Part of a small language model's weights: 9 layers.
Each number is 200 + 30 x the weight over its row's rms, rounded and kept within 0 to 999. Layers, rows and columns count from 0. The size before them is the row's rms in percent of the matrix's.

# down: layer 6 MLP down (transposed), 256x64, rms 0.212, rows 25-49, columns 0-63
# up: layer 6 MLP up, 256x64, rms 0.207, rows 26-49, columns 0-63
down25,110,203,171,188,213,204,184,120,222,190,206,165,173,187,225,226,200,209,192,148,231,126,196,281,186,139,230,197,166,257,246,230,154,181,231,217,207,161,248,228,183,195,208,185,192,207,215,228,213,203,246,235,180,190,223,215,212,195,182,163,191,220,207,182,197
up26,091,199,150,194,181,199,199,210,185,144,220,186,175,206,237,177,196,198,209,206,196,198,251,191,177,165,207,162,174,191,167,190,149,220,248,227,258,221,210,199,173,177,156,184,176,160,198,241,158,193,123,192,234,202,276,238,200,172,197,189,159,158,226,187,238
down26,082,132,219,195,232,232,170,215,205,179,189,259,185,222,150,96,234,228,224,210,185,211,180,210,186,211,200,198,172,235,252,171,228,156,146,178,166,182,221,195,207,212,175,223,233,191,178,168,178,177,237,220,201,204,209,220,167,198,192,170,246,202,182,214,157
up27,076,213,227,216,202,162,142,195,148,231,178,169,208,265,191,216,127,223,213,147,201,209,214,148,210,126,188,242,252,187,170,173,211,208,261,215,195,145,163,231,204,195,219,182,221,197,215,198,217,185,200,220,174,203,208,186,164,205,219,191,195,165,194,185,248
down27,086,252,164,233,173,243,206,192,181,219,203,170,206,195,190,134,201,188,180,203,152,194,180,168,228,218,190,175,187,143,217,209,214,164,148,186,168,191,214,177,208,161,139,225,115,248,210,166,201,167,165,212,207,174,196,198,217,158,195,177,206,224,232,246,166
up28,078,206,171,165,152,205,197,196,185,240,209,212,236,198,182,182,173,203,250,245,195,195,228,223,185,203,168,219,193,190,226,186,223,265,168,218,176,258,139,129,210,180,237,218,192,173,257,213,149,191,155,215,184,181,186,225,240,198,263,198,198,157,174,196,211
down28,079,151,210,209,196,143,205,199,192,181,122,213,203,219,172,181,247,206,168,167,175,240,235,193,206,131,214,217,182,257,230,224,234,169,178,165,192,125,183,224,207,208,171,203,198,182,183,206,196,194,141,190,225,190,228,188,217,165,162,216,251,216,211,186,158
up29,110,193,244,168,194,148,239,188,229,236,149,215,153,156,234,208,212,220,234,168,184,211,227,219,233,182,189,175,139,222,231,242,239,200,199,191,202,216,229,213,184,227,243,197,245,222,250,229,176,229,209,169,212,184,229,193,173,242,153,144,162,185,207,169,227
down29,116,216,155,216,180,239,166,197,144,149,267,215,297,235,192,235,202,195,175,216,224,138,191,201,180,221,187,194,226,200,190,208,185,206,175,215,217,183,175,203,208,181,170,176,172,176,124,209,175,169,236,205,215,194,206,203,211,179,232,244,226,166,167,218,232
up30,095,182,218,165,205,197,163,183,162,251,184,213,178,201,193,219,231,201,166,170,160,203,182,249,207,254,202,228,247,200,210,221,199,203,194,157,176,248,177,223,265,196,225,210,235,232,165,152,177,192,198,213,192,234,252,187,230,211,172,276,181,178,223,175,139
down30,086,201,209,232,194,176,228,168,208,182,231,159,106,211,204,209,229,200,214,179,236,205,244,174,184,166,223,182,190,217,167,200,227,207,230,189,218,224,178,180,194,150,141,193,202,143,200,233,214,159,246,206,189,188,175,200,247,160,237,117,193,205,169,209,174
up31,103,196,199,204,236,167,210,191,229,188,173,191,158,169,174,240,249,191,146,205,188,221,180,198,213,226,250,203,188,135,237,222,204,248,177,168,134,199,192,220,148,243,211,202,229,218,137,225,239,177,223,195,187,269,178,203,173,221,219,194,193,165,232,166,193
down31,099,156,189,192,159,230,188,195,205,225,206,207,196,233,180,162,241,244,221,181,192,161,227,259,192,210,221,225,269,202,186,170,186,186,152,179,193,193,231,243,207,208,212,183,255,158,275,229,218,174,191,227,176,219,166,174,165,173,179,187,242,145,233,205,230
up32,095,156,250,184,208,228,200,205,212,187,147,182,231,224,181,153,219,250,247,163,225,225,194,157,206,163,232,198,181,172,210,185,190,199,209,196,223,199,110,208,195,148,242,220,220,245,165,212,220,177,232,148,180,200,251,226,199,257,209,212,179,227,185,195,200
down32,107,185,175,243,173,202,172,171,199,177,216,198,186,248,235,202,224,210,240,184,175,209,215,110,227,230,243,261,185,174,236,196,179,207,144,189,206,214,246,151,210,222,190,193,196,169,156,154,216,172,191,200,196,225,205,155,203,197,218,178,245,170,234,180,140
up33,092,170,166,223,258,224,199,194,188,156,250,213,188,191,172,162,158,210,205,177,163,176,205,188,207,186,220,198,180,192,162,171,224,281,232,244,210,226,190,211,157,213,194,260,220,201,218,200,212,204,204,250,243,212,164,250,228,152,219,133,188,179,198,167,191
down33,094,249,208,201,195,185,203,218,228,223,164,227,239,148,224,183,185,165,170,227,178,177,232,165,215,151,251,194,186,198,205,139,239,204,258,204,193,196,192,200,189,171,220,206,136,238,209,168,247,187,191,208,196,180,194,208,192,146,220,205,226,225,258,220,124
up34,102,198,230,188,156,195,177,200,219,235,205,220,227,180,176,165,239,148,227,133,200,202,188,175,183,169,185,152,200,230,223,202,230,216,202,235,160,192,139,190,195,235,162,266,189,226,212,245,218,226,219,184,235,162,258,178,187,216,212,217,202,191,211,124,170
down34,079,218,234,238,198,215,155,223,207,215,199,203,222,185,183,216,159,202,238,199,233,181,219,240,174,173,184,181,241,186,141,199,240,235,231,219,241,204,172,243,209,183,200,184,205,241,153,184,179,246,140,204,191,204,165,202,161,192,254,184,149,176,135,257,189
up35,096,226,198,169,248,191,199,215,197,172,151,205,130,149,191,151,171,219,231,198,208,199,166,207,212,224,163,190,153,197,224,207,217,186,221,154,210,201,199,219,179,178,260,210,237,259,209,264,229,225,257,140,191,158,199,203,159,169,170,202,197,206,216,218,213
down35,095,191,135,227,168,214,157,176,195,179,206,193,237,230,198,198,240,215,155,199,138,197,218,190,160,183,216,234,239,206,182,170,189,180,204,173,242,234,228,149,244,215,199,176,163,183,181,140,212,141,171,259,212,209,174,181,233,221,192,254,195,170,176,177,216
up36,105,134,190,234,239,174,196,210,181,228,205,205,203,239,214,202,216,223,237,224,125,181,139,240,236,144,215,152,225,253,206,201,169,243,267,182,189,186,224,214,216,241,196,196,241,196,210,188,229,214,182,172,187,164,188,203,195,167,201,175,166,195,180,185,155
down36,094,153,143,205,209,180,183,144,174,187,218,219,251,212,113,211,198,218,185,192,280,205,210,170,208,214,212,183,227,220,162,190,225,170,208,190,256,171,191,122,214,190,230,168,231,191,188,204,207,182,168,215,178,184,204,228,177,165,251,172,200,212,180,229,205
up37,080,236,238,207,209,231,172,228,170,163,214,188,208,117,180,164,181,246,171,131,215,195,161,225,179,233,153,213,164,187,201,210,156,206,208,248,166,222,234,235,220,236,181,216,227,234,206,251,188,182,201,201,220,227,206,208,188,241,162,143,184,191,190,181,172
down37,082,209,200,264,194,214,184,206,249,176,224,171,163,273,266,237,206,166,208,147,237,186,196,210,172,241,226,181,250,234,214,174,224,164,199,182,178,190,203,218,192,166,176,234,187,221,204,174,198,171,203,207,186,198,218,192,273,201,272,202,218,160,209,231,203
up38,103,188,231,180,203,216,199,236,175,226,224,133,251,226,148,169,210,247,206,208,188,208,185,176,179,220,222,233,216,218,197,210,162,260,232,231,155,220,185,227,211,162,215,192,200,204,242,174,194,195,229,225,211,164,192,225,124,228,218,157,209,209,194,122,242
down38,078,208,150,224,263,209,200,228,194,175,168,262,221,205,140,179,192,218,244,216,211,210,207,188,207,254,221,164,175,226,229,181,274,156,226,182,221,206,221,216,178,198,194,207,179,206,158,271,152,209,202,227,215,200,207,233,234,192,158,181,200,192,202,259,180
up39,105,207,241,199,200,133,200,188,150,218,219,191,174,151,186,250,234,202,232,201,223,207,208,190,180,210,147,222,215,169,207,221,264,208,203,227,145,217,200,220,224,228,211,178,192,218,209,201,176,177,165,148,269,198,267,192,230,229,214,191,177,179,197,134,167
down39,111,218,233,189,233,148,247,176,170,184,220,247,190,216,202,190,180,197,215,190,162,199,190,200,252,235,217,261,148,216,230,200,154,218,134,140,219,228,195,228,183,169,166,214,191,239,246,166,160,209,176,193,204,143,216,154,188,191,156,176,204,180,206,209,210
up40,090,223,190,175,195,189,188,179,182,220,227,211,220,249,229,208,212,196,141,220,201,187,240,157,186,219,227,134,173,203,159,237,151,189,199,174,207,179,175,194,183,237,177,136,189,215,229,166,174,224,150,196,199,244,196,165,179,218,192,207,97,229,228,193,215
down40,079,207,187,235,223,257,182,205,198,153,127,174,223,158,170,118,214,235,228,220,210,212,158,167,212,244,198,154,194,211,211,172,241,187,234,221,197,188,224,245,148,154,219,216,166,220,148,220,210,235,204,193,234,219,193,212,207,179,213,226,232,219,203,183,218
up41,084,173,200,201,233,209,187,200,146,229,191,275,233,162,213,169,219,201,232,159,205,237,227,185,177,193,222,242,175,166,252,190,230,274,205,239,246,195,216,246,163,160,189,179,215,211,123,218,202,184,204,158,182,222,150,204,220,211,181,206,184,200,204,184,204
down41,094,209,187,173,197,196,199,157,218,218,203,119,190,199,201,180,189,205,234,205,275,206,250,190,191,171,187,184,226,187,163,217,250,200,172,141,192,174,204,160,241,168,183,201,231,218,218,210,150,187,202,252,171,218,197,152,255,236,159,221,198,182,239,207,149
up42,086,213,248,251,194,223,161,193,177,146,180,219,187,220,201,233,159,207,214,157,232,231,193,184,219,190,210,203,198,220,168,203,193,189,217,160,203,237,259,202,197,235,170,204,216,187,194,205,187,324,218,216,186,166,149,185,163,164,208,213,240,203,225,193,239
down42,083,269,137,200,189,180,214,186,195,193,227,157,179,185,178,166,221,180,158,222,164,241,182,183,181,154,185,219,169,218,214,161,188,240,185,182,223,192,193,259,192,242,220,204,176,179,230,206,248,148,146,198,225,228,190,187,242,232,161,164,258,198,192,229,182
up43,113,203,206,193,127,175,163,223,246,203,181,199,170,210,235,222,208,223,221,207,190,229,233,259,212,221,188,198,189,222,226,224,153,219,180,232,159,264,181,218,168,177,181,137,228,191,212,193,159,173,183,166,207,158,255,193,186,209,222,187,205,221,135,141,204
down43,085,205,171,221,218,221,180,198,244,204,181,153,159,212,230,187,200,190,152,185,173,221,237,148,255,177,212,253,236,212,137,164,262,210,193,199,191,228,193,219,151,206,175,189,215,230,231,199,195,207,165,161,231,183,148,183,203,175,199,189,191,267,245,217,239
up44,097,207,225,176,168,189,205,197,231,176,278,189,217,253,223,220,239,215,218,217,175,167,200,193,211,184,188,195,179,159,176,179,133,177,214,192,218,238,208,206,224,239,177,196,184,219,254,224,124,204,175,194,166,215,221,255,229,256,229,203,199,228,215,143,165
down44,074,210,158,194,288,233,173,210,200,180,171,239,217,120,146,162,207,218,210,211,244,216,175,177,193,255,213,176,228,231,225,153,263,173,185,237,188,195,217,212,200,176,204,243,159,189,168,252,205,229,181,183,202,192,195,186,178,169,217,203,224,218,190,210,187
up45,092,187,193,237,186,205,114,204,195,149,169,216,235,222,183,228,241,156,188,241,227,171,226,165,152,198,136,194,196,190,220,196,215,234,203,244,204,221,222,198,146,188,173,237,206,295,189,225,197,193,213,196,195,192,184,189,248,191,220,203,155,192,172,197,217
down45,114,199,228,222,216,159,172,151,182,209,190,212,133,233,299,188,173,205,225,204,162,252,229,259,214,207,194,230,168,157,222,217,187,183,196,206,189,168,256,200,202,182,224,196,207,230,180,198,188,194,206,226,168,211,142,201,175,221,188,154,190,210,148,229,225
up46,087,188,180,164,152,220,199,252,202,170,196,233,200,238,206,189,188,214,176,168,175,214,221,226,213,193,172,235,245,203,225,202,256,262,221,178,199,198,204,202,245,175,162,147,192,162,184,217,135,193,233,214,271,183,194,182,144,194,226,225,165,191,176,152,163
down46,088,179,188,243,164,191,203,163,229,212,260,131,171,194,219,180,217,186,220,234,261,222,192,194,225,215,220,218,222,147,178,210,214,232,117,184,196,145,228,188,200,235,191,232,200,188,216,193,147,168,176,236,215,245,181,157,219,184,167,198,222,169,197,201,166
up47,083,143,225,203,252,223,209,175,167,235,192,182,209,114,194,255,197,175,179,231,183,174,175,175,168,190,211,145,218,231,165,152,181,165,209,178,202,200,237,183,227,227,199,220,209,183,188,195,179,182,171,229,210,194,207,206,211,227,213,106,175,191,227,252,192
down47,109,183,212,200,155,193,219,185,212,184,246,93,152,150,233,200,226,177,182,197,185,200,185,123,177,183,153,204,196,165,191,234,188,226,159,160,150,165,193,239,201,202,191,208,196,190,211,177,174,149,201,200,173,191,162,165,226,177,172,179,208,168,186,183,212
up48,090,262,183,176,154,174,208,227,218,200,160,251,247,150,233,164,194,190,170,185,201,171,207,235,203,212,185,173,201,220,201,213,212,203,237,227,236,152,198,226,223,194,215,271,201,223,171,246,151,210,200,182,197,245,220,241,176,180,176,238,219,144,198,184,256
down48,087,148,200,239,151,196,266,214,234,175,236,213,187,264,210,204,241,220,181,179,169,226,205,159,169,277,183,234,243,186,237,193,188,226,195,186,169,160,203,188,173,230,191,262,182,212,157,187,185,208,213,187,208,227,141,167,212,203,164,219,212,220,214,185,216
up49,096,215,179,179,159,159,196,146,214,197,197,223,156,222,217,220,127,194,235,173,145,217,174,169,221,188,197,201,257,211,210,251,213,202,194,244,232,196,207,255,178,201,173,216,228,153,199,206,212,225,208,224,225,210,213,195,212,166,207,236,146,141,252,242,230
down49,086,187,199,258,277,249,224,241,194,170,171,246,206,184,140,177,256,216,194,158,227,193,182,168,190,237,186,187,155,240,241,184,274,169,221,193,225,185,204,187,181,169,202,212,182,219,174,207,213,223,201,211,195,204,211,249,178,214,210,176,241,232,160,179,186